config = dict(
    n_layer=22,
    d_model=256,
    n_head=4,
    n_kv_head=4,
    head_dim=64,
    d_mlp=704,
    vocab_size=1062,
    activation='swiglu',
    norm='rmsnorm',
    norm_place='pre',
    norm_eps=1e-05,
    positions='rope',
    rope_base=10000.0,
    rope_fraction=1.0,
    qk_norm=False,
    attn_scale=0.125,
    bias='none',
    tie_embeddings=False,
    parallel_block=False,
    init='uniform',
    init_std_qkv=0.0312,
    init_std_o=0.00471,
    init_std_up=0.0312,
    init_std_down=0.00284,
    init_mimetic=0.5,
    optimizer='soap_variant',
    lr=0.00492,
    beta1=0.95,
    beta2=0.95,
    weight_decay=0.17,
    lr_head=0.0137,
    grad_clip=1.0,
    warmup_steps=200,
    schedule='wsd',
    decay_fraction=0.74,
    decay_shape='sqrt',
    final_lr_fraction=0.0,
    batch_tokens=262144,
    seq_len=256,
    doc_mask=False,
    train_tokens=1024000000,
    steps=3907,
    dataset='wikipedia_en',
)
Each number is 500 + 25 x the weight over its row's rms, rounded and kept within 0 to 999. Layers, rows and columns count from 0. Numbers have three digits each. The size before them is the row's rms in percent of the matrix's.

# layer 3 MLP gate, 704x256, rms 0.113, rows 326-334, columns 0-255
096:537490520535467511507477523503494476485474520465478508473505517496467498483482545502498519527479474508487459478511508540526545517482455460475517464469478511501473497488513511516525432473466518539477478483566500526509494499483501471515510473524485505495470504479519532530477497502438548475503542481492465486479484492502503493522519496458498532542518528482468507479507515526516577559534527523538466525505496517475511476468515493495541487521494504532486474505519510536536511490540521465470486520484475473510484473462527500537516469488498489510493517538522496515464503498517505501490512483536547509485529513443579472532518545479522500462511530509481515467504468486438511481489466492477515500488523506498483487492524542468527507506504504492476491513536514501537519516498525
102:468485501497488506502497527486516518477516542539486531496540496507529484507535526485528516530483508500504458472536476500507488493521504487501511454502457474534520515512490510512499493467459460508498510508516509487519562491551458501541498546468517479522466507488447467499455495520500485540462478523494526538487534470509478490493550487512488480545481574495519500540505484485536500487502484483524490532514533447492497518515471442505475533467523539447493525535497479507518493496530507472447520490495507484476492452517510489476473530514533515524507451491461471448505518472544482506489470546462474490504507468540519485521500490555477523479514512488489460546513469477491515518488478524516492535491526509479466482549517470508454471489491489490491514502506511493492497522480519
095:498548517512498498482483492478495521515496477517513536480540522567483503478519527546491501458496532473512460493529482500538516481475523498465514479467556487517501462500515506492453528450542499500508503524518553532511504480453553560472527501508511476518478451543490526490491518494497544500493535566496513551529511517528465488455509456486523498492502518524518492512482502484496496475515503450477502524503534502513466496435478499511481470509488527513480509506510519464515463507491482463526494502486529498495509500445495530488503484505491495524492501466521526511532492522524501532518471466482507528544530514477421521484521516492515485430510476489487560470524481497484480473525465499494529492477515530494468513525496500541523526488499478516530494488517516499519478477492514
102:502493518533515525483495458511479532487439525447534477493520517492537527500502496562513524501476508516448549493503491506517523508501465466482490503529471495501539465480513528512512504510429436489487487472541519511525550468511538498514503458499467504484530531493529477470510533483469506496500515484503536521497508461489489510517490541479507516499459457494484544537465500476484504479506503483503513500439525490529518497508519512522501485512441488497512492529492496504509480488528482459512507476521533493499497546434494505489547443494492506515501495485453491499494515500437485519472468504506540462504526513509530473455526514510520488502546514473532509539465487500493461518523485475492511486528448451476522472473511467475493484521481513467513494525515507511511460483493469
103:480478449439443462500494483541513483529522551487531491454540485443485491465485521467489509490499489514503464497489486484486497487496492461498497506510449496461506530464508468506525520497509487482516487507532543539492536503509477495462516480566481498501488507509472517487530502463505512483518530501462568524469502500526494451514510564497490492502481462486516496474470513518496488509507509546503510505520486529457492471465522516484490489462490478528526554515572523538530474533474515518502501501472520470503459514480461516534487529567483488449546505549480500456521511517521485473503510518492523504528500533504514537496528497503502489520509509502495515506500495498535512491497515523533483455476473507508518469494497542501514536519542530538498504482525499486492464495486483
097:451521462433509526508524501506469512513485499524462463523510445489506475513475491537508453431525479476490531516506503524475514491487523501460481523524492466505506469526520514539467471510489497453473525497467509505509469502467511505491525524524536495485495516459470492487473514542495521500483489485515518471513519499488558534498533538491497491471525467476493507482485480486454441475497502496478490475482490488498535476469508517473490475525516496524485549502486506505493563515437545498516543441491467539499492476490525511508495536506532527503462445489508471507505473498493469495476509500493521521532493504483486537524488490485502503493528518491514560482479483542506477487487490481496491519461516472503506509520526479560488508506463510511482493483455463504438535503442498
092:492543488523491541512496537477473503502495476466492488508518503512486491447492531528507503451535506471505488485485501473491499505480505490441482524535498561449514556491531529513487490482499472518524480535543497511552514553529523486474494488492507513530532475530505465465480578468481483478474481519505504502509456524523507497530450452538500512509500490499473514479520517528478513486524494515466480491492526506528500436510538473466533473509511523478465503482484514514500499457489538542516549538539545511528520521496492507490496531509486497505519481494473523476471526464504499517526500471462478503521523505521515475554508527470438490506518485484518507505465491496489473489511485511512505447547497495466564497480476517485532469468476475499492494514480487468484484488501462
094:523546513491512473554519498529471492517488503540468483491497521475494530458507525518496517490537478495523466513527508492504500517516494499510509519501532480486458495493491483451523473502514496509496472446529484494497493464477526580466530489515504456496495548463509527503479537457496514512511465491509428499487484482493480473511521518499504456508504466507446499516486497485480494497514525522509506508505496531524445522482513512474515465513500500491497481508505556511518499494508496522508516546514502497502499535469499504531516500555519516470528525515503483514502488436537515508515499458472500506501532455518461491502519503441493524526505496457503532469500441481507512533526504453428471487478478475501444510460487477494560553498495503541458455475472511507524476501508505
095:527521477502496549515537484464574509502515526510485518524529498486465534518521491500473507528469510492468488469483514512506513498504497476495475528505538515501494468533472413508465527546512531526480488507523520492489473506514527500486483484460502524507483523450459492469466506542488476517523482482513520485525487527472483473470529483500449501531512500468502542488507578515508495522509468498532489493529507485527486511491466531519544512411524508499500498519510546487528525473456504507477523517495513494496510509490518491485460503461494504525474488466483483440493509478482533519505537554515477499460548493516529506533490481514503496487541516477496517527477467509513500478526458478511464535532503495506521493512513515491507477559522458475482512516538469506521520533505482
# layer 3 MLP up, 704x256, rms 0.112, rows 326-334, columns 0-255
088:493471497459523523516514495473466533497530501512510499547480480521489481499537451471503528522479504525477462493494483471484457499454531444500491543508498499508479474517488464471502565530528491494520478507434496491490506457508510512478515564461472482494510520498475515499483456471506508518497502525514516471510494506473489510481515494526511502472521482547506488522462495538474492468491515500454556448523498528570493485538512515545512514492463500482528530507469499469496516551514486490495508507512500532521549482495464486454489544452508517494491533488494475482515524506491506484535521502509489457500483467532470504504547471523440481461484525503493543525512541482542521483521501513502453506527476509534504532506518514467483476498508454496541474534506493505504481497488500
105:551485494523498461455531492500517512497497541551472523479494531512484517519529535507460493528523483475491533535516503469462465527524513497526520497505521525499483558507511526532462479469498483546476519514518524497542518511531471468513522507496465580516478497509503496537514493530498538519442497506520477565493503526499494492496521500477525504491480558559512497481529521507505503518478468483516523491517505497484498508472510499504496466572508501522497509527489496485429463516547495481469511522490461519498509477508496542509475468509476494499491525506480534508534493465531530494462475550498550476471489522497504455500550529515513533534494495490488486458527525490506548512505471523539483512476483512491571490496512506491501520514512494496483501493508456507510462516517527
100:533495519499474554506501541497529501467489546516500528503543457513511482475496480492486538498486522466512510529505522480494502486479437540507455514467495513491492479509482515515460516527499486484507470498513494511501514536500568537537484469481488500525499487526483498504508506510493510504545478539487528496465497558560447453464510501502490507483526598473534505513490491474497526481470496525495528502481513445476484494499496510570515502485481511509512539519496485478447530506524509481562457494505552526525502429485471472501479521508502508499477526496489496455514480538467556462510510468502491513543483464495489498490505501515498531479476510473476494487492472468545517481469462522522493514511526503517497512515504480508523509487495521484476493489518497461478522509516473
094:522500505476491502527524464492554485497517518517453496519497471516499506517510520470508497466490518459559459477473470510517460486480533532499506457467531506518489535494472535530478510478508548497539541496486470476469516521507486513489482543490468527507475511504467509519475516504480467493471496498471462468506517525533471437474496488577474516486505514522495481478572538493556503523476475494500509504529445529501483481518512498465494522504503487483498506482526483503483545523478474502472502538499497507463496475527512497514515503489482494479510472489515485498528473476513495499498504504489488545497500540505493493504485550508510501455496471517486489474558524451518537469474502512489503547427533500494495510529488531573482475468478448524473508454513513487503509517510530
102:478475434501471516532499496506536488529477490496549553515527485474487514512521489483512493491511488513540457504474492498466502512504535504486484542502522489504492517465523548530518505491510480518551500505530529525530496528545479510509500509497514535506498485505490535494517498481490536457450484466505507549460534481496510508500501535472498491529538481472499482502525538514538514498518496514484514452507514496480471526436512517480494461451477515550543537508535478494523493530497514512520534498527493480474515501463494497500534520454504478530538485569488490480511498524482469486501535524506466477485508487546507525458541477530550518465526507502494530505493495497520535478517465499500482469499498529526526431493497532483507513537524562514474502497429471487481496515520512
096:544503511472549491547478512534540492517470479459498507477485545536520489495522560469500548505541492502499494481501507495454506492505515485507498506522488485538488496471483479500536507483500505496498507527487494451510491495504502448492505522539442493490536545509484466505517511494497474490541534491506464503489488514508491533501520473514469529498494453530505504497466517503492501526514477537513481504478477489495477520470510524521481483504480490449488498482486484482515472505552505539487476507542483454521466527513463556489517485518526540557517538507505491520466460502493528489458465487506508496479488496475520444470498497535505477495499487517471484516511450483550533523516533493478483584526516497537463551532478465470498483538541515485524535464517482507499506458522484
098:492500516525531506470483498535499548492524498536464498528483493481503485452529501493486486478489516504495479468515507512466596445502531490515500566494501482529466500503523540530509503503521538531538473522479497476520533537515518477527452503520492524517488453536501479475532467495497483497537474492505514512474535524506531486506565493505513519513471505496518505515517543503493529481487539476488493475526542488507448508513487523485499488511535475517476483517457519525511523502538456517475547511498518517486535501522513527501519542517590493476476496513504449510451466506462482505455500468468508517509497533485467494535486515491506521506484505520470467527532522511519483515547539511528508495486464519509511514503479516492487455488459461513497530504485481498473521483533487
104:518494509467502537496503486478508529497466538513533493533484479494534490509482464517499540541500530503469447496488470530511459441493532509479543475541481499502511501455459502515511513513487491467499532476502530501457492536560505485478451556554500506485505517521487518499514442494494509464519504469516474470485536543502545497477478473506507540511482505500502493512483507492497510519503506497521491484525509496480482573520492504516487511490552514500500499535511513502480538510514530477507499483455553505497495526469518522458518511509534518453492492482514501510540522501504509524473470520536468452497498505538532498459526497512472490486477461505509498487493543494496475490512512526496471529507485572521509464527511546538468443542521469532494518492508467443480500517477510
096:531465529510458464472492503501472524479509494484507482492457460496528532491521501502506537493504587515455506445482485483493549509472503477491492437487433516502457494482490511507497502442517483482511506470441492460463523449505526476466481447515523534550490507524537480514509479455462514522488471512502472445477490519496520518531480494497466527510518497529506502477459484502514515531508462486496463547492486496500505498497526517483504512517473509504493551467493518507480528524554493469519520468505475528522496484522509490493515503478526467458518477473486520507537514518537456510490536480474504480532508497504504534494524493495493493456457486481501491501484547445480502504474498467492478511497517520509501523493483500453443458499503469522493492487516541479491500484520496
# layer 3 MLP down (transposed), 704x256, rms 0.107, rows 326-333, columns 0-255
098:532481489481536487504524466529466511545522516479550542520505521490537502508490480502469541503503492512475490485500501504513498598503469463499509470526475514509433501531511488501498454456492452518494513512493470527515481500485559492505514525531480469464538477461491488508480456511493512507530506510479472488537495487494511515493490513518501492476492531512498502529492471479437475532509517514473501502518473479526492504515532501516503529486484480507496515522478488532509535554478511528489529485505486507527509525496480515468518460483497459471507508541465500472546492480521532456532499473486499459469435489506484487554543462476485453494434558468516543495478501494519522494512461505456503498525487461492470515521523527488487522537511497521514478530521510501487474511502491
096:475486520519503481525493490515523486506468477486507504518513490521531505453458520515520534502486488511514507494478473527543552480503485484505505500532519494500486472521488503469504485524464522486510547509508472493468498471483510534485487500551529444475556483490503539462509472457497465459538524516472549482512477483515525473521498468521503477474530455452482520531461505514499513524494504516484473514506481512521516492509513480513477539463519487489503477481518495453519535470475489533523536492515503494509466497484472509509488523484482503501527494502534480512506481517466476514527533421506458500484503472455513553509487495468511468443515477515508519508478442506462471493516542485456547505515511496506472474493487463496502530517521509480541511544449565473466559491499525
094:538489476542492455517463497542502491499533485495509525488453500502472520518494486464497503473550465523491519456500504521473483510489552449463518515504502529518457522465534465498559475462511462487510469521510474492492485454448513489472492521521495502512486524476490507481489465468490479491487518493538460497491520440435506516490509492521512517531447489491447510486523514522479535504539490519517501510495497548548523490513527510481496486519503520488525438492555514527520468502491520524472559481510509503516475554502496511495493496530492496524515520500497502549471518437525477501524493546473507479445502498505484476504515486516478503490517522504503443517531507505455505500539518506508518447487460517492499551467491486486516442486500499502480489527482491483498488499497501
098:495519484525502536485498442509506494495493512482512498489506484521547456507512471494524473512507530495467493497504475506508484506499455480494515517538495516494525487465532525528513518490493497506510566479537537485521580514500512488487485489480475504516530525475502466494451478496488507455490514513485529498524502496489492485538456550467494536493476453532486567490469490502497466533516504487474515519490473499520490460517508522520519512462450455492527494563497502529484505509519473455478513473515499517454517499480507468485538466465501505509468481435462494533490501467476468525488471509510565516523526559492512458494525491535528471472523549504484496531499474500507489492517486433532486510497473474470535497507528491514497482519482511487511516493513511523523451475521457
106:469528470492490484460507473461507500533498560531498536534491459482493483482530530457531500509509504478525487489483464479499461512506499471534484476511493500514485472475487502559535490500496485507500497489530486541509506508482476547503489502485487469502501489499496444524537537472535529514525513514504546486480528512533477480511523512478505501501471457468510508471477508456513476508499524500500519470546499503461501528472489503464457508496545467495531531564463471492486485502514514471506521510525485488468524461505505502521468491489483478489514467538466485456506476521497480450519499491486471506451470514479543535534492484470495527491544480517458476521524492497542517548506528520516509425490462507460499472507482516494507529505486482538491488503450496475471485416491500
104:444495457488499484478494487525517528487466525488505483473503494541495466488489502475480483482531478424481512510495489524452522533513520538476448500524477483518499495489528509539508473502442475497459518466486510504462512522474506490510491484509497496497486493483480488519512516523461458457503482486458478481488468489507447530478488508473482506518486500518501513462500489548449468513542493480499508500494475511502539517455512507501465484478476475489466528485553501460531464505495525497492529459539457513482473524535509500510512491465493554511526499500473489547518492468508489545504503503431483469491484491496491532499533499523548502449524516509505496493503499506505489530463525522489480528503510513546478461492501537522520490434558540494499528484435476495475504508511466
094:506474494483464490478502519493472456498502522481535480503509515535487560497473532515514496499525497496496514528516467501531433530508500475504456459492502509506526535504475444486514500477508482470529478488496513529477497505514518514503509469523534500477517529514511476509503486534513493449493492512521529523522482473509504509505424485461527495484596485472532451502505460509504474528489468504468499501480503518498559499500491522498471475491511453458519544489525491513481498475488521520517515455478503451451493509476473503469483467540441476506523518521490527494545570508537534501527486533501473462493513508508497510457521505494491485475477494507534542501510505503477489504540478490507506494530510510450544514476513485486527536522541519479519472496469517516466462467489493
094:462479503546521476525509523542490482500523493478462513445545495479461517485490514499489502472522489498488523495539503493497526569494489461509489529455491491530477491518499484522505456498500464533494464501505512510515529478458504512485522439450505465507511503503501474472467568524508489513499488514485470524524487448504476519523493498526492522528544483486479505498489488493537491503528515496485478495472508500512515457457495449492479445489465478488501450492506507484473474464522491536487523497533469506461478442533453486503483486542469487535503558494490481476467462518485453493533523505482531528514494488510443507539458523506492474533519529525466467509488491480470527488511473494512511454518479445468498506489471459494534507476472527510518495508518496516506491470494485